config.yaml
n_layer: 25
d_model: 192
n_head: 2
n_kv_head: 2
head_dim: 96
d_mlp: 768
vocab_size: 8192
activation: "tanh_gelu"
norm: "layernorm"
norm_place: "pre"
norm_eps: 1e-05
positions: "learned"
qk_norm: false
attn_scale: 0.102
bias: "all"
tie_embeddings: true
parallel_block: false
init: "normal"
init_std_qkv: 0.0254
init_std_o: 0.00359
init_std_up: 0.0254
init_std_down: 0.00359
optimizer: "soap_variant"
lr: 0.00734
lr_mult_qkv: 0.4
lr_mult_up: 1.24
beta1: 0.95
beta2: 0.98
lr_head: 0.00987
grad_clip: 1.0
warmup_steps: 200
schedule: "wsd"
decay_fraction: 0.697
decay_shape: "linear"
final_lr_fraction: 0.0
batch_tokens: 32768
seq_len: 2048
doc_mask: false
train_tokens: 197300000
steps: 6022
dataset: "wikipedia_en"
Each number is 128 + 32 x the weight over its row's rms, rounded and kept within 0 to 255. Layers, rows and columns count from 0. The size above them is the row's rms in percent of the matrix's.

# layer 6 attention value, 192x192, rms 0.153, rows 129-164, columns 0-95
size [110 117 112 102 104 100 111 113 130 117 100 121 113 109 110 116  95 138 110 143 102 108 118 123 110 108 124 110 117 117 151 112  98 121 116  97]
[[177 104 159  92 103 136  82  94  96 125 104 107  71 153 130 129 139 146 150 111 166 130 126 106 123 138 143 152 142 104 161 140 137 109 115 161 132 147 128 207 117 144  91 130 104 146 108 140 136 163 161 186 144 209 171  37 147 102 169 141 134 132 126 177 126 152 174 115 122 165 167 121 180  76 157 165 126 155 152 115  98 121 146  90  84 137 100 148 138 123 180 155 120 119 156 136]
 [ 90 151 160 147 127 125 119  86 157 144 160 139 129 109 113 116 153 149 131 113 125 138 133 120 134  71  84 126 109 164 117  74 138 122 122 124 143 107 127 123  72 130 185  99 113 101 128 136  92 165  18 139 133 136  92 200  59 130 108 116 138 172 147 129 158 141 171 138  87  94 153  83 157 117  91 122 146  72 156 126 170 117 158 153 103  91 172 121  71 111 116  92 130 155 162 124]
 [119 160 143 120  79  36 150 106  94 105 157 113 108  69 129 138  67 168 161 118 118 166 168  90 111  94 148  91 130 186 106 110  88 115 132  91 133 165 129  99  77 142 125 121 188 119 106 164 148 149 102 127 129 123 147  86 152 204 108  81 146  80 155 108 163 125 109 159 146 145 118 126 146 178 138 116 117 165 148 193 178  99 149 166 134 105 125 123 115 118  88 150 199 197  74  90]
 [108 147 140 195 131 130 112 128 145 131 182 104 145 180 147 112  54 123  92 115 153 151 128 128  97 112 163 161 170 124 114 156 122 102 182 117 161 100  34 108 117 146 134 132  92  80 106 178 180 109  84 140 141  92  87 132  98  83 110 163 171 153 133 190  53 192 117 164 150 127 168  85 105 109 128  87 115  83 164 134 164 155  88 102 173 161 106 159 140 125 136 129 131  39 176 125]
 [ 99 127  99 139 111  99  94 135  84 175 143 114 128 122 173 102 147 137 141 190 169  80 133 126 130 176 144  38 104 138 104 137 124 136 177 187 113 155 147 133  94 151 119 131 140  84 134 105 195 171 112 165  65  94  89 130 137 129 148 109 118  96 132  70 106  92  88 177  96 101 124  91 113 140 152 126 165 203 170 143 143 162 115 134  55 143 155  81  90 161 148 150 180 155 154 128]
 [104 138 163 141 127 151  97 115  85 200 172  92 144 139 140 120 149 132 144 112 118 121 149 162 121 110 107 110 122 112 112 130 134 143 151 139 119 166 139 105  63 160  77 146 141 113 171 195  67 109 130 199 150 141 109 162  79 165 180 100 156 161 136 144 183 144 148 176 125 113  92 108 111 103 107 163 193 144 117 140 125 162 150 115  99 123 120 108 104 148 179  90  97 134 109  91]
 [ 93 139 141 194 158 174 162  94 201 179 148 135  95 152  91 128 169  92 171 176 167 178 143  96 117 138 121 168 155 104 148  85 111 207 135 141  64 133 200 106 165 105 122  80 127 128  90 171  76 135 123 126 146 145  92 166 106 131  88 121  88 186 107 131 152  95 154 107 163 102 132 142 134 119 171  88 180 102 107 138 126 138 123 102 105  84  85 135 142 132 173 138 101  88 137 150]
 [ 95 131  95 174 140 168 145 128 127 125 176 104 138 194 153 115 150 150  84 122 159 142 177 215 136 148  99 114 178  88 149 142 126 119 141 139 131 111 117 140 152 152 133 186 108  83 129 150 147 122 112 123 126 103 114 148  89 119 174 131 154 141 104 130 111 133  81 121  85 108  80 191 115  92 133 105 148  94 199 127 159 154 101 121 194 111 121 136 116 159 112 173  59 116 107 106]
 [132  93 146 154  89 187 116 114 146 102 113 117 112 188 102 172 130  69 145 154 181 114 122 177 159  89 120 143 174 114 127 122 116  97 108 168 183 107  79  75 137 119 144 136  87  66 108 163 155  67 217 141 160 121 118 168 109  77  62 124 114 114 157 195 128 132 144 162 128  98 108 143 115 143 127 120 105  91 180 135 124 120 107 148 121 144 116 147 120 134 144  80 125 106 194 156]
 [192 173 169 150 159 111 161 182 153 149 131 128 114 175  94 153 143 159 147 147 114 122 207  89 178 120 175 104 129 107 114 129 119 127 131 143 121 161 116  84 168 150 134 126 157  68 157 141 120 143  83  73 123 138 120 139 147 127 177  94 135 116  91 117 150 141 149 136  95 139 132 143 145 102 103 124  78 140 166 138 121  89  83  95 174  86 132 146 179 142  86 114 162 147 104 115]
 [137  86 133  87 184 138 175  95 169 137 133 105  92 125 130 138  77 105 138 183  91 126 144 194  75 181 164 127 115 171 127 154 125  87 106  60 150 148  73 148 117 102  85 150 157 140 166 162 130  86 120  91 171 189 132 180 155 142 109 127 134 117  54 134 109 146 162 127 161 129  63 110 105 122 143  91 161 118 111 127 117  79 113 134 136 102  76 104 166 111 140 136 184 106 106 150]
 [132 156 146 164  81 162 175 130 161 108  63 104 142 172 139 151 157 108 114 159  99 140 100  38 152  45 121  98  94 101  99 195 106 100 155 138 117 148  59 150 111 172 145  68 122 137  88 123 136 153 130 147 145 167  84 137 114 100 124 145 145 140 119 191 129 162  75  99 133 139 155 113 115  85  91 196 103 180 107 114  75  95 146  76 133 163 118 134 150 134 116 144 143  85 116 100]
 [142 116 231  70 115  63 119 147 130 136 162  80  86 133 136 132  85 134 181  80 124  71 134 155  89 162  98  83 183 147 106 114 126  54  99 137 141 158 179  59  86 128  76 177 110 173 144 213 117  85 101 170 107 144 154 142  84 147 125 103 108  98 135 147 109 117 144 195 121 112  96  95 145 140 136 116 120 139 124 152 130 125 135 163 117 119  96 139 149 200 159 115 151 143  92 111]
 [130 108 141 115  99 128 170  90 139 138 101 113  70 181 108 160 193  94 156 116 140  85 150 184 144 193 123 192 186 110 133 120 125 127  78 148  67 176 106  99 163 134 146 111 104 194 104 139 100  74 107 125 121 138 133 114 146  67 138 177 108  72 117 128 135 169 137  89 140  92  44 198  38 141 159 125  88 146 139  83  75 125 112 125 127  87  96 164 140 129 121 141 126  88 148 195]
 [178 193 121 135 108 167  75 132 115 107 182 148 110 127 135 125 139 134  70 161 153 136 105  88 129  84 110 163  81 132 125 157 144  91 144 150  91  86 112  95 131 124  90  99 132 155 100 105 152 115 116  98 122 174 128  90 143 124  60 163 146 151 172 139  88 115 134 116 191 169 173  83 157 127 134 112 145  98 110 124 119 130 105 110 170 179 162 165 165 131 105  81 109  75  67  99]
 [ 53 118 109  77 123 105  87  88 128 100 125 158 115  83 141 157  44 180 162 139  94 118 121 109  83 127 156  47 107 178 108 114 102 115 112 161 125 109 155 119 135 143 158 122 148 117 148 136 149 100 114 153 125 125 116 130  70 132 126 117 100 109 107 130  97  89  79 165 101 136 153 138 137 184 120  95 124 158 164 170 134 168 156 216 129 146 122  75  51 196 137  82 135 167 102 142]
 [105 102 210  75 147  97  93 128 105 126  86 182 122 198 149 145 134  72 155  99 166 122 115 172 146 180 111 130 188 101 153 147  81 145 157 136  95 139 124 107 118 122 109 129 117 147 126 145 116 146 194 183 106 129 172 116 179 118  55 132  63 102 121 121 148 117 168 101 173 112 144 135 103 108  98 178 117 129  80 107 132 120  74 186  63 135 142 133 136 163 169  67 145 114  89 154]
 [ 95 123  99 113 123 131 118  80 147 159 141 130  70  69 150 106 156 185  84 184 166 110 121 161  86 147  70 132  59 151 145 139 167 102 119 147 133 108  79 119 103 105  93 179 181 152  94  70 144 103 121 105 159 119  99 185  86 178 141 137  65 115 118 176 129 105 112  97  99 100 231 168 109 129  81 135 162 121 112 113 107  97  80 184 119 134 166 143 133 111  77  85 136 174  79 128]
 [166  63 131 120 162  95 166 126  94  74 105  86 105 158 152 131 108 173 142 102 118 145 141 176 123 141 170 117 133 117 174  76 160 110 136 130 146 118 165  95 129 112  99 161 109 114 105 125 188 160 170 130 128 129 133 127 113 114 120 111  95 127 121 127  88 121 109 113 156 167 101 154 158 133 134  72  92  78 163 122 196  99 112 147 121 158 129 173 116  61 201 144 142 109 158 110]
 [128 141  84 142 110 127 141 145 173 115 141  95 139 195 107  91 154  92 131 149 131 113 142 113 167 140 135 117 124  10 114 115 136 141 133  60  90 119 200  97 141 145 143  96 117 128  70 133 118 110 107 146 156 100 106 167 155 171 145 156 159 158 137 108 148 112 100 147 108 152  20 184  97 159 139 153 190 175 125 143 112 162 133  66 128 141 146 141 109 135 115 195 129 124 161 126]
 [143 105 106 197 147 147 147 143 138 150 185  71 134 181 122  95  69 125 157 188 117 119 130 153 111 118 142  88  80 111 104  87  87 108 141  55  94 128 172   8 185 169 137  83 151 120 128 107 115  79  18 144 191  97 103 191 133 142 146 147  99 183 134 108 107  95 167 132 116 118 167 195 134 154 158 124 163 140 132 178 150 169 133  92 116 167 154 144 165  98 150 118 134  76 102 112]
 [ 96 117 167 166 109 180 103  50 125  74 255 123 128 218 144 118 124 127 120 138 175 185 129 156  91 154 115 163 106 117 102  99 133 159 119 107 153  92 151 154 121  97 106 130 100 117 109 156 142 122  95 163  92 138 103 158 117 115  94 150 184 164 133 122 113 123 108 135 123 120 146 147 161 180 134  13 145  84 185  64 108 160 108 149 145  91 124 121 106 153 156 124 109  32 129 143]
 [134 140  90  87 144 104 131 140 117 101  72 102  82 105 171 114 135 179 141 159 188 153 136 103 139  65 104 125  73  77 102  84 165 121 142 109  91  73 177 146 102 134 158  97 146  98  85  91 143 128 119 160 155  93 103 168 130 173 102 132 120 171 158 123 148  33 119 147  84 137 187 146 156 204  94 119 108 106 126 152 158 114 164 125 106 162 160 108  83 111 146 132 150 155 142 133]
 [ 74 114 120 127 163 139 126 104 145 159 153 118 152  76  58 122  94 132 122 182 152 211  94 107 128  94  94 105 109 113  78 165 124 175 117  63 115 130 138 138  87 135 165  55 150 121 141 167  64  84  68 120 133 123 107 143 168 180  83 125 147 166 158 123 185 120  83 174 111 103  95 136 156 202  94  88 162 112 106 180 113 140 206 124 134  83 162  98 129 128 123 129 120 107 146  81]
 [ 78 130  93 128 121 153 101 115 115 134  69 158 161  39 150 151 138 151 108 112 117 110 105 117 151  97 134 115  83 105 144 158 163 120  93 144 183  85 130 218  67  96 119 130 101 145  72  71 180 156 166 142  76 162 138 156 130 146 193 118 129 117 147 133 117 127 128 124  96 151 142 116 140  94 105 177 147 163 138 102 115 136 173 134 134 139 105  79 123 148 131 159 108 188  90 122]
 [164 113 125 132 145 186  90 147 128 139 165 178 210 125 111 113 155 134 147 114 137 127 142 122 124 109 137 130 164 130 106 127 107 120 124 186  87  94 103 113 167 109 167 144 109 157 104 150   5 157 209 156 100 100 155  51 140  98  71 165 145 103 147 161 139 145 111  90 136 105 156 136 145  75 136 111 158  51 140 145 116 182  96 117 148 181  92 172 146 127 179 114 101  28 106 100]
 [123 182 103 172 142 141 126 161 138 135  45 138 188 160 141 183 117  95 121 109  96 148  80  94 166 154 174 115  93  57 118 158 153 168 108 155 139 151 124 140 135 146 129 134 121 123 117 117 142 184 144 102 108 119 133  55 150  77  88 127 148  64 137 135 144 147 119 107 171 156  90 107 137 122 150 106  96 104  92 135 142 117 103 127 172 130 132 133 123 114 175 163 117 118 128 124]
 [114  71 100 178 102 123 125 127 108 123  78 181  95  29 160 148 140 203 145 157 166 101 120 123 138 148  71 139 130 198 138 143 163  96 153 187 175  92 156 153 171 114  77 141 160 115 167 100 125 152 165 119 149 119 149  76 125 133 167  99  83 160 143 100 147 164 112 131 108  59 188 135 136 121 100 111 104 131 114 145 104 126 140 167  63 118 156  99  94 114 115  92 133 125 138 152]
 [102 156 114 107 100 139 159 144 199 146 102 151  91  78 119 104 166  99 160 146 146  56 100 125 157 100 102 135 186 139 136 112  92 141 157 191  94 183  84  92  64 136 123 143 101 193 140 201 111  69 135 125 103 148 110 133 110 134  99 123 112 123 132 144 125  96 147 184 151  85 137  80 106  90 137 184 145 121  90 170 147 136 110 159 126 124 112 108 158 188 123 127 177 158  92 157]
 [138 169 142 153 106 121 140 135 138 210 133 167 111 135 121  91 224 113 104  61 128 118 134 134 203 151  63 142 145  71 104 164 140 133 116 183 118 129 115 138  61 151 123 109 107 109 142 143 114 129 135 167 129  81 166 121 179 140 112 166 135 105 118  95 154 137 112 159 116 131 105  81 126 121 118 126 155 129 125  82 144 124 165  60  66  64 124  76 120 146  95 165 152 143 153 145]
 [165 132  96 212 194 208 102 101 127 119 193 113 148 139 141 138 113 114  93 179  86 158 188 165  97 140 139 165 111 123 110 115  88 173 126  77 137 133 132 108 216 145  85 126 152 148 170 135 114  88 120  83 170 153 139 174 132 148 177 153 146 167 108 136 130 118 147  88 121 141  51 168  67 121 212 125 148 123 109 168  95 120 159  90 175 110 130  97 167 126  70 109 111  60 108 131]
 [ 86 126 115 136 105 108 135 166 109 119  94 147  92 127 110  99 127 120  57 153 143 126  92 105 111 159 157 138 133  95 175 184 129 153 193 117 207 132 113 255 101 129  93 164 132 120 161  82 202 122  76 115 121 151 109  84 181 128 217 138 151 170 149 136 136 142  86 104 132 174 120  54 112 114 142 149 110 167 118 110  83  81  92  78  89 110 129 101 136 114 100 189  97 127 146 116]
 [142  55 150 117 137 143 229 104 102 137 195 144 129 175 118  63 118  89 119 177 158  72 115 109 118 182 148  99  72 128  93 112 119 112 176 160  58 112 116  57 140 128 123  79 115 122  97 115 113  79 124 159  65 138  63 154 160 153  81 152 134 111 148  74  85 188  51  54 154 126 156  93 186 112 138  82 129 141 173 106 149 159 132 112 157 162 177 162 132 116 146 109 168  78 127 102]
 [108 122 137  71 115  67 113 125 122 146 129 125 144 110 173  94  81 133 145 159 156 119 146 133  67 212 172 121 103 130 127 117 139 108 135  97 135 119 137 128  64 116  73 166 115 175  99 130 152 142 104 119  90 186 139 148 151 192 210 103  88 106 141 125 157 118  91 178 160  95 132  84 145 140  84 154 158  73  78 212 153 114 100 152 132 146 216 116 127 110 162 153 143 165  98  89]
 [100  94 113  78  99 111 137 154 168 132 141 114 124  73 102 100 118 139 127 126 182  31  15  74 101 124  96 129 162 128 192 111 144  78 112 103 117  63 152 120 145 146 101 204 132 215 170 143 113  88 109 154 117 112  74  92 139  99 131 165 133 127 185 150 151 140 139 102 146 145  99 121  96 120  90 168 142 128 136 111  82 164 139 140 119 102 151 154 129 126 121 112 113 123 129 166]
 [155 137 113 133 120 116 144  73 131 114  57 116  66  93 106 148 126 110 177 164 150 158  86  98 114  81 145 151 152  90 103 152 159  96 136 102 117 123  81 127  55 153 120  82  90 155  92 182 120 113 159 155 163 167 159 158 150 132  90 163 138 149 133 166 120 100 224 184 128 135  93 133  99 204 102 158 173 154  63 147  88 127 159 120 144  76 109 129 142 152 128 124 161 173 151 144]]
# layer 6 attention output (transposed), 192x192, rms 0.299, rows 129-164, columns 0-95
size [103 114 116  99 101  97 106 107 123 112  95 115 108 107 103 114  93 129 109 131  97 102 113 118 111 108 119 110 113 115 139 106  95 120 119  95]
[[144 158  79 218 160 150 124 176 160 169 155 110 159 122 136 140  34 100 111 113 122 153 110 110 136 134  88 120 126 144 116 165  69 133 128 115 115 148 149 109 162 119 187 146 111 176 173 129 147 100  66 116 103 112  53 149  77 129 121 129 140 114 144  95 103  84  94 132 100 113 154 167 125 155 112  87 189 121  98 122 168 113 120 149 158 104 124 154 149 127 137 131 135 138 131  96]
 [159 149 139 105 160 122 145 138 113 130  70 111 147  89 119 130 143 134 136 111 109  98  56 162 145 175 163 131 159 130 197 151 161 118 133 125 146  81 127 157 156 177  87 158 155 161 127 153  99 138 164 119 105 136 131 162 174 121 131 192 120 104 139 125 130 129  79  93 165 154  88 157 131 143 165 138  86 160 124 139  85 136 114 164 159 120  84 157 156 198 133 167 184  96 146 124]
 [113 139 135 178 190 238 139 133 118 162  66  89 176 170  99 154 171  71 121 132 137 116  97 180 158 133  71 122 120  97 143 116 183 139 109 138 163  75 124 153  94  80 104 154 149 123 146 128 117 127 168 173 158 121 104 139 128  96  88 125 116 148  81 148 100 141  93 155 112 176 125 135 131 121 134 123 143  84 122  76  77 186 109 136 136  92  95  83 140 142 161 140  84 126 169 113]
 [156 120 129  85 127 105 178  87 124  89 107 139  98  43 133 153 153  98 108 137  54  80 109  85  98 167  87 120  86 102 129  93 120 149  75 124 105 114 189 143 112 148 147 108 132 134 156  84 105 145 170 155 165 192 131 118 128 175 146 135  77  98 119  69 195 107 125 107 143  91 125 150 112 104 112 120 137 168 106 124 135 130 134 154  74 136 118  99 100 152 118 148 182 162  71 153]
 [158 124 212 123  82 211 119 156 160 126  91  88 169  81  99 230 131 109  81 130  52 121 121 125 120 107 120 167 129 121  72 140 162 140 135  66  82 120 105 138 108 112 144 144 145 145 122 152  99  94 176 166 148 108 191 173 107 144 110 174 115 142 168 180 116 125 112 100 132 151 163 152 114 118 110  78 148  95 125 104 132 113 113 152 185 102 164 135 128 118 153 178  98 105 157 105]
 [175 153  95 112 131  74 119 147 118  83 112 151 137 148 133 141 134 139  79 137 155  83  94 165 150  89 136 138  98 167 136 177 178 114 128  75 114 115 114 131 173 192 189 104 103 156 123  89 184 119 144 133 128 143 140 143 178 120 131 194 127 160 121 126 146 114 105 103 159 121 161 133 145 148 152 108 116  96 102 150 106  92 107 181 145 121 110 122 133 139 123 217 190 129 163 174]
 [121 131 131  80 138 151 112 128  52  73 138 103 109 124 177  99 109 140 100  64  97 108 115 141  99 143 121 101 120 124 142 175 181  72 137 117 134 125  38 118 114 138 203 153 141 109 172  71 189 125 107 147 129 112 163 106 129  87 186 139 134  97 118 115  85 150 142 123  97  87  94 132 115 147 114 151  70 119 130 158 103 103 114 120 110 169  95 111  99 151  84 149 183 149 131 162]
 [145 114 144  99 132 116 156 133 145  25  83 138 123  59 122 114 137  91 125 164 130  31 145  96  89 129 148 141 110 168 123 113 171 148 139  63 133 134 119 105 133 110 145  31 184 151 117  84 129 153 122 197 145 187 188 106 173 176 116 126  85 107 126 106 122 141 143 168 160  91 178 108 145  99 125  99  53 176 136 144 129 116 125 147 123 118 129 125 138  78 138 125 161 155 121 227]
 [114 135 109 115 130  20 137 132 139  80 150 146 115  97 150  99 125 128 109  98  93 152 125  77 114 128 125 148  82 116 172 149  88 116 120 108  78 138 153 174 146  96 131 117 153 149 126 118  41 202  52 119 114  84  93 128  98 139 189 111 143 139 129  87 144 144 107 103 136 190 125 124 121 142 168 108 148 136 133 143 100 166 143 178  90 107 161 123 117 130  61 164 182 198  21  75]
 [101 105  92 146 138 158 178 141 119 103 105 156 126  45 152  93 129 129 115 135 139 173  76 125 112 169 102 103  78  90 113 107 160 140 145  98 129  82 102 117  71 148 126 131 122 156 100 142 152 134 196 165 126 102 176  84 121 144 139 132  90 122 189 165 148 138 100 183 141 123 141  98  86 154 142 104 139 144  88 122 115 122 154 125 132 205 129 106  80 135 157  86 104 137 165 150]
 [118 149 106 141 114  96 119 163  70 116 152 193 107 165  77 141 162 191 118 122 145 137 141  67 205  69  88 188 143  85 150  98 105 103 149 191 130 143 107 112 118 121 164 167 106  98 130  97 143 151 137 148  83  62 103  83  81  98 143 112 139 142 183  96 154 115 134 107 150 118 192 168 112 210  77 131 127 141 108  66 135 164 201 105 127 187 149 117 100 131 107 138  80  98  86 120]
 [145  99 123 135 144  73  89 122 110 136 134 143 125 129 146 139  64 171 137 128 175 134 150 161 130 203 107 109 161 179 193  59 145 143  88 113  93 115 175 107 142 148 104 127 143 147 169 140 103  83 111 127 166 113 155 179 111 148 144 162 157 143 157 112 170  78 137 153 162  91 166 135 151 160 138 108 111  63 121 114 143 153  85 127 112 102 104 121  91 152 176  87 126 171 123 140]
 [108 138  48 177 151 164  97 116 144 156  47 121 189 135 129 144 151  89  91 118 155 145  89 124 155 118 121 133  53 100 158 116  98 178 163 143 128 110 111 179 143 143 204 138 156  90 140  85 142 136 124 122 143  97 146  75 130 149 107 175  86 142  98 140 152 114 110 120 138 181 147 121 154 181 148  94 149 124 129 103  87 108 105 123 197 139 155  88 158  61  88 165 104  90 145  82]
 [166 129  73  86 165 125  91 129  86 110 120 131 140 100 145 122  71 129 140 164 160 145 169  74 101  99 122  81  79 121 131 104  85 139 172 129 165 134 127 152 113 112 162 163 134  87 136 158 136 186 155  92  75 116 121 108  65 114 201  64  82 146 154 117 102 103 110 130 110 171 227  97 194 183 135  96 147 129 110 166 153  99 179 152 117 133 135 102 131 127 142  52 154 147  60  71]
 [ 63  82 117 165 142  82 138 100 143 195  52  96 125 106 108 140 110 136 113 143 114 163 146 167 112 169 135  33 194 162 163 109 146 189 101 135 165 123 208 194 112 126 164 131  71 113 151 144 145  77 120 144 176 108 109 186 147 136 117  35 106  73 102 137 152 172  94 155  91 119  69 178 132  83 167 146 139 124 171  83 175 144 144 106  61 145 137 127 119 157 175  93 153 118 188 121]
 [142 109 198 130  66 181 115 142 163 137 105  61 132 144 116 114 137 111 114  94 174 148 114 142 141 104  97 150 143 104 102 154 146  96 118  80  68 161 120 156 151  92  83 105 127 144  73 143  53 135 129 166 136 101 121 126 142 138  93 104 136 142  94 127 162 131 145  90 150 132 106  51 147 125 137 125 123 119 107  87 141 128 110  81 177  75  94 138 198 112 113 163 133 129 138  60]
 [119 103  23 138  70 124 152 164 114 134 164  48 154 116 157 110 142 179 124 135 108 140 180  84 114  83  98 138  51 106 115 145  95 130  88  96  98 148 144 151 118 104 162  87  73  97 114 130 157 195 113 107 144  64  95 107  86 114 180 105 146 186 134 146 120  96 157 113 125 158 153 126  95 161 136 133 155 103 162 118 100 140 160  35 129  90 104 116 121 101 133 187  89 146 140  76]
 [122  74 175 106 160 100 161 140  73 105 103 131 173 164  74 130  95 119 169 101  64 154 187  75 162  96 181  90 215 144  87 106  93 233 155 114 105 110 122  99 156 130 134  70 148 123 132 133 109 141 133 168 123 143 151 133 159  79 108 124 171  96 107 114 133 158 131 168 165 148  55  96 140 188 170 109  98 120 133 147 176 152 197 122  98 154 110 117 123  52 153 122 133  85 185 104]
 [108 167  87 143 131 135  95 138 131  91 132 163 145 162 117  65 161 109 131 140 118 129  99  79  95  92  69 225 126 111 131 164 103 101 159 130  89 124 130 128 136 156 122 113 164 113 116 141  80 159  91 126 100 168  65 112 176 150 141 122 114 157 171  67 123 183 116 140  91 105 119 147  99 158 135 157 100 160 142 120  74 196 111 140 118 128 121 125 180 146  55 103  95 170 146 167]
 [142 124 162 118 121 126 119 169 146 107 117 150 149 107 182 157 117 104 136 133 146 105 113 152 116 130 203 124 121 187 165 125 126  83 127 145 173 124  81  89 122 109 166 177 183 119 215 110 120 159 117 139  85 135 134 107 166 109 139 150  80 140 183 175 102 146 139 124  92 121 206  92 167  45 122  61 108 110 132 179  99  70 125 168 131  87 147  90 124 147 176 136 168 104 108 173]
 [124 125 178  83  91 135 124 158 161  62  71 179 156  99 162 178 136 162  84  97 136 137 102  79 143 196 172 177 137  68 149  83 202 151 146 186 120 150  98 181  93 129 159 172 133 103 161 145 136 161 153 194 103 148 179  86 134  82 119  59 124  75 173 179 131 213 116 168 127  89 137 138 113 107  93  96  95 134 121 146 108  82 140 145  93 155 100  93 103 139 122 122 151 145 156 141]
 [156 102  73  90 105 115 168 150 135  99  44  73 164  35  77 125 147  96 163 120  83 103 157  93 127 166 132  79 133  82 124 102 140  95 139 150 133 161  62 147 138 168 135 116 154 136 131  79 140 108 108 162 153 142 142 117 150 140 187  91  97  83 140 133 142 153 160 101 114 134 126 171 121  98 131 158  84 162 143 132 108 124 159  85  88 134 137 110 135 111 126  95 170 187  93 132]
 [130 127 183 163 110 166 150 158 119 143 142 138 155 156 119 140 112  95 136  84  56 148 105 169 100 149 176 141 169 142 166 158 107 130  99 178 116 152 114 125 136 125  69 134 148 132 203 185  89  97 132 121 101 147 122 143 176 165 121 124 115  74  96  94 121 255 139 138 143 152 100 142 102  79 163 114  95 127  83 127 124 141  99  96  99 121 111 126 177 132 151  75 115 119 135 152]
 [164 160 151 125 130 140 147 150  74 120 149 111 110 166 160 158 100  94  95  95 148  65 132 173 159 122 141 104 131 129 154 128 168  29  96 178 138  87 122 146 143  87 139 225 124 114 146 113 180 149 147 110 177  77 175 125 119  97 175 118 115  69  96 104  89 124 171  93 103 129 134 123 107  75  99 139 104 166  88 120 155 143 112 122 141 145 136 114 106 185 166 149 165 148 151 159]
 [165 159 183 164 149  72 156 139 163 122 193 122 130 139 109 125 117 156 114 130 154 171 109 160 137 140 177 167 207 187  89 151 138 118 109 140  94 163 134  38 218 152 103  69 132 129 172 157  52  99 109 150 127 119 124 176 131 117  90 176 154 129 153 102 101 135  80 112 151 135 108 142 101 171 143 115 113  87 123 127 116 134 108 140 111  54 167 157 161  68 120 115 105 122 202 120]
 [112 131 123 114 116 105 135  80 123 155 117 105  77 109 132  75  89 138 168 177 120 155 154 139 105 150 117 108 136 108 125 139 122 138 106 113 186 154 149 170 108 126 189 111  87  81  99 127 230 109  62 100 175 120 131 134 138 135 170 117 136 101 112 177 126 135 189 122 125 128 135 119 130 167 137 199 126 189 115 124 129 127 172 142 120 118 122  82 135 118  67 143 131 229 159 121]
 [107 113  97 127 121 115 126  76 124 135 176 121  93 112 187  75 125 132 143 179 186 152 163 160  58 133  82 117 153 201  74  86 105 119  98 142 140 117 173 122 129 145  89 125 103  94 169 154 162  59 113 154 189 127 100 191 112 158 130 116 164 173 136 104 110 117 132 146 154 115 162 128 151 110  75 187 164 158 181  79 119 185 144 127 133  95 112 125 112 137 110  73  89 119 134 193]
 [133 184 174  53 157 140 128  88 148 149 163  73 163 183  92 175 105  58 168  85  66 117 161  93 157 119 146 113 115 109 132 136 119 187 140 104 103 141  80  90 102 115 110 105 139 139  49 179 132 103  86 114 135 131 119 169 130 102 136 160 175 126 108 133  71  65 164 117 165 148  89  93 109 137 112 137 140 130 160 135 185  90 111 100 178 157 101 139 122  81  78 113 125 160 115  96]
 [131 141 164 115 145 115 116 111  78 143  99  92 142 138 149 183 161 123  88 129 109 159 164 174 135 118 169 106  45 140 138 150 154 180 176 100 137 129 167 115 126 100 158  66 138  88 123 113 154 162 142 129 166  85 162 101 106 120 142 112 139 105  94 149 123 150 115 115 181 166  90 119 118 182 169 159 137  85 100  85 128 105 117  99  94 162 164 135 105  98 139 179 118 135 161  71]
 [103 101  83 146 183 138 116  97  95 136 152  98 170  73 139 131  66  87 153 183 115 158 108 140  82 139 194  73  82 160 135  61  95 132 134  92 123 106 120  95 163 114 128 162 185 173 145 192 157 133 143  90 155 212 112  89 102 121 165 171 125 127 111 133  98 108 119 121 113 160 136 129 149 109 144 181 111 106 123 144 107  74 106 128 162 189 186 158  95  88 119 149 104 114 125  79]
 [100 101 180  63 104  78 120 168 150  80 127 186  68 141 122 117 119 131 125 127 157  75 111  84 186 129 150  96 183  90 131 135 197 102 141 119 143 125  83 126  88 141 182 179  56 152 122 127 145 143 138 154  67 119 174 107 126  99 145  53 127 147 186 158  92 148  69 126 122 101 183 143 149 140  79  94 124 127 131 143 133 130 143 149  85 138 150 145  79 122 135  72 131 168 109 144]
 [221 158 130 144 130 168 148 101 128  87 144 148 106 111 148 212 117 108 137 150 114  92 160 106 137 112 135 110 139 170  94 133 133  92 107 169  62 152 167   3 144 128 121 125 133 143 146 170  98 134 157 132 142 138 141 186 109 174  85 127 145 111 153  87  95  57 117 136  95  61 151 218 119 150  93  63 161 119 118  77 192 120 131 139 107  98 220 181  93 102 164  78 140 120 135 166]
 [157 164 121 109 104 139  95 122 141 107   5 113 159 101  93 134 128 175 177 119 109 168 138  72 104 128 127 113 118 132 125  91 154 110 154  88 136 103 129 145  98 101 164 143 184  94 121 119 122 138 128 117 142 108 204 138 132  89 190  94 108 125  98 178 161 151 204 171  70 124 158 124  61 133 161 140 160 137  76 119 126 105 123  69  86 140 116 118  94 157 139 102 143 155 169 107]
 [140 132 147 199 128 152 141 134 164 139 112 154 112 130  79 152 161 135 135 101 140 155 168 127 159  56  87 122 147 111  76 110 140 119 135 163 130  99 141  88 131 153 174 130 140  71 160  92 170  89 180 152 167  91 120 139 174  74  60 158 142 120 111  95 122 134 127 124 158 145 138 148 125 140 141  98 131 118 132  70 115 157 137 114 153 126 137 107 147 111 141 149  94  93 181 165]
 [158 131 158 131 119 107  79  63 151 130 109 187  51 108 168 190 126 108 152 138 131 173 214 130 143  97 153  99 105 155 132 166  58 164 158 127 141 160 104 117 164 146 155  69 128 117 104  91 172 157 131  76 146 122 140 154 208 173 129  97 111 142  74 129 146 143 175 150 116 129 130 163 153 126 158 110 129 156 129 145 215 128 139 144 146 164 169 109 137  93 134 139 144  85 134  86]
 [122 158 117 103 163  92 145 169  87 154 187 139 123 175 162 133 122 143 104 105 102 158 162 148 213 162 143 120  95 154  98 147  81 119  99 172 166 135 131 112 186  88 156 176 129 133 186 130  98 107 105  92 119  50  79 103  94 121 143 145 114 109 103  56 132 169  85 101 135 122 158  85 141 102 146 106 131 123  84 103 176 129 149 114 140 154 155 139  99 144 172 159 123 104  85  83]]